Each number is 128 + 24 x the weight over the matrix's rms, rounded and kept within 0 to 255. Layers, rows and columns count from 0.

# layer 3 MLP down (transposed), 384x96, rms 0.314, rows 191-197, columns 0-95
[[100 120 160 161 103 167 157 120 117 167  75  95 147 107 134 159 152 121 123 137 120 115 108 117 129 134 127 147 145 133 145  85 107 107 157 157 154  70  83  52  99 144 151 148 104 170 121 146 118 135 160  99 134 155 139 129 110 147 127 111 108 152 169 119  81 174  92 179 147 156 123 112 108 119 129 129 157 116 145 158 171 132  94  84 138 109 169 101 203 142  91  92 155 180 143 130]
 [135 128  52 148 128  76 154 167 131 138 169 113 123  91 149 163 114 140 124 105 118 127 173 143 124 140 148 145  83 129 114 158 155 114 136 114 148 114 137  88  98 172 125  75 127 136 140 114 109  82  85 129 161 148  88 131 106 118 184 130 120 132 120 133 125 185 153 125 143 116 151 126 124 146 173 149  98 117 161  96 195 162 140 128 130 180 129  92 129 112 124 110 135 119 134 104]
 [113  94 108 133 182 107 141 105  93 146 176 126 138 101 133 152 147 146 168  65 101 177  80 221 115  95 141 129 117 130  98 206 147 147 115 118 112 107 146 113 159 123 119 144 130 176 142 107 105 152  88 170 109 116 155 111 167 127 147 152 128 161  98 135 142 111 126 128 117  93 138 123 113 134 140 148 138 144 131 113 123 136  79 110 101 117 137 107 142 136 124 132 165  88  89 127]
 [ 81 182 115 124 139 154 125 117 124 135 158 135 122 117 145 125 120 134 135 136 121 182 159 104 163 172 157 116 136  88 124 136 128 154 109  82 161 133 118 131 159 152 141 101 156 161 127 102 114 152 116  95 157  79 162 157 109 166 125 119 109 114 130 157 117 105  98 169 120 105 106 112 113 116 152  92 146 118 165 120 110 171 105 122 111 117 111 169 123 121 108 147  83 151 113 144]
 [150 121 130  87 138  53 132 138 135 125 139 159 118 111 132 115 109 143 111 143 102 143 122  99 166 124 132 111 134 105 131 135 159 171 150 108 115 115 113 140 126 132 134 146 157 110  99 149 167 142 130  92 110 111 132 142 103 127 113 172 171 114 149 160 149 117 120 125 128 157 118 113 138 132 112 152 110 151 124  96 139 140 134 123 112 117 134 187 124 103 121 141 120 143 142 181]
 [153 122 128 140 143 147 164 157 103 147  87 140 108 101 121 125 128 128 119 100 108 142 108 136 170 110 101 147 131 149 127 153  90 138  76 174 139 161 123 125 103 100 121 160 147 130 130 111 108 182 120 148 138 135 146  90 104 118 111 140 123 102 150 136 143 132 158 135 135 132 177 135 127 119 118 117 133  93 101 130 126 106 129 122 168 174 144 148 104 124 169 125 138 113 115 133]
 [130 121 123 105 129  99 115 128 140 139 171 127 113 135 137 120 113 109 118 125 124 129 149 118 104 152 152  90 113 121 120 108 151 113 151 143 153 143 141 117 104 111 131 140 118  99 124 122 139 142 125 139  89 108 111 129 108 138 119 111 107 126 109 133 109  93 127 140 123 101 129 141 125 110 121 134 135 138 145 125 124  99 127 119 115 110 106 118 128 121 124 139 140 121 155 118]]
# layer 3 MLP up, 384x96, rms 0.325, rows 192-198, columns 0-95
[[ 91 126 145  99 172 124 119 123 131 154 148 148 120 108 150 139  86  81 146 120 105 101 115  82 124 168 114 155 109 139 169 103 141 131 169  83 154 140 133 125 132 141 113 173 120 102 127 183 172 155 133 160 140 104 149 125 114 144 165 130 140 128 154 139 105 148 164 140 154 117 145 136 124 115 139 134 103 134 125 125  90 121 144 104 114 136 145 171 134 175 137 119  78 151 152 138]
 [147 134 122 181 125 141 176 126 145 129 107 175  77 132 154 142 135 188 109 141  90 174 153 145 131  78  89 174  99 143 125 103 134  69 133  95 116 121 148 107 121 122 157 137 144 122  96  88 128 144 119 130 131 151 167 112 113 126 110 101  83 147 145 149  86 143 138 131 107 113 132 132 124 157 124 145 124 126 150 146 104 122 127 123 104 108 147 112 113 139 115 145 113 123 154 103]
 [129 109 122 135 114 119 116 151 186 113 116  90 105 138  94 146 123 139 108 166 160 109 133 166  94 124 110 113 134 121 119 115 144 131 145 147 121 139 135 131 138 124 136 155 120  87 148 136 148 112 120 132  96 161 143 106 109  95 119 110 145 120 114 115 126  85 108 126 111 135 126 188 123 115 133 114 108 165 107 114 124 146  79 183 167 101 134 112 141 124 138 147 182 140 126 134]
 [118 121 109 123 124 157 134 111 130 122 152 148 172 108 108 167 115 122 154 116 154 138 139 159  85 167 143 111 112 138 110 127 135  71  84 125 127 119 157 110 109 128 164 105 164 101 161  93 158 120 139 200 134 108 115 145 142 125 126  90 109 146 120 124  78 108 126 130 127  69 159 151 144 118 140 129 149 131 128 139  90 114 142 126 170 138 164 128 128 109 148 136 150 114 102 108]
 [131 124 146 160 124 146 148 126 106 139 136 151 169  89 151 114 168  96 140 162 118 115 151 140  99  95 104 144 150 109 109 155 132 107 142 116 127 152 132 112 115 113 152 162 134 111 143 115 129 137 135 138 137 126  89 181 135 142 137 114 145 121 126 135 119 103  75 114 104 149 125 176 145 134  97 125  85 183 125 104 110 121 143 120 140 140 136 108 150 109 107 161 138 131 163 114]
 [137 140 146 135 127 171 127 126 124 129 106 146 115 134 121 110 155 121 141 117 114 117 135 123 127 127 136 133 130 138 112 104  95 153 137 124 134 127 153 119 146 135 122 110 144 143 143 137 113 111 128 121 145 129 128 117 140 146 147 133 119 123 138 101 150 155 143 137 120 151 140 120 144 145 136 117 116 114 132 126 120 149 113 115 125 132 153 123 132 123 123 152 148 113 124 148]
 [ 97 112 138  81 159 120 137 124 119 107  92  62 117 131 121 155 114 115 116 117 139 137 133 154 131 133 116 129 109 154 146  95 117 137 124 148 170 134 110  93 128 139 105 114 120 141 102 180 161 163 135 135 119 119 119 102 133 137 103 140 119 137 112 149  91 127 127 128 138 149 145 115 128 178 157 157 160 104 121 164 108 151 170 104 151 128 126  98 102 136  91 131 142  91 141 123]]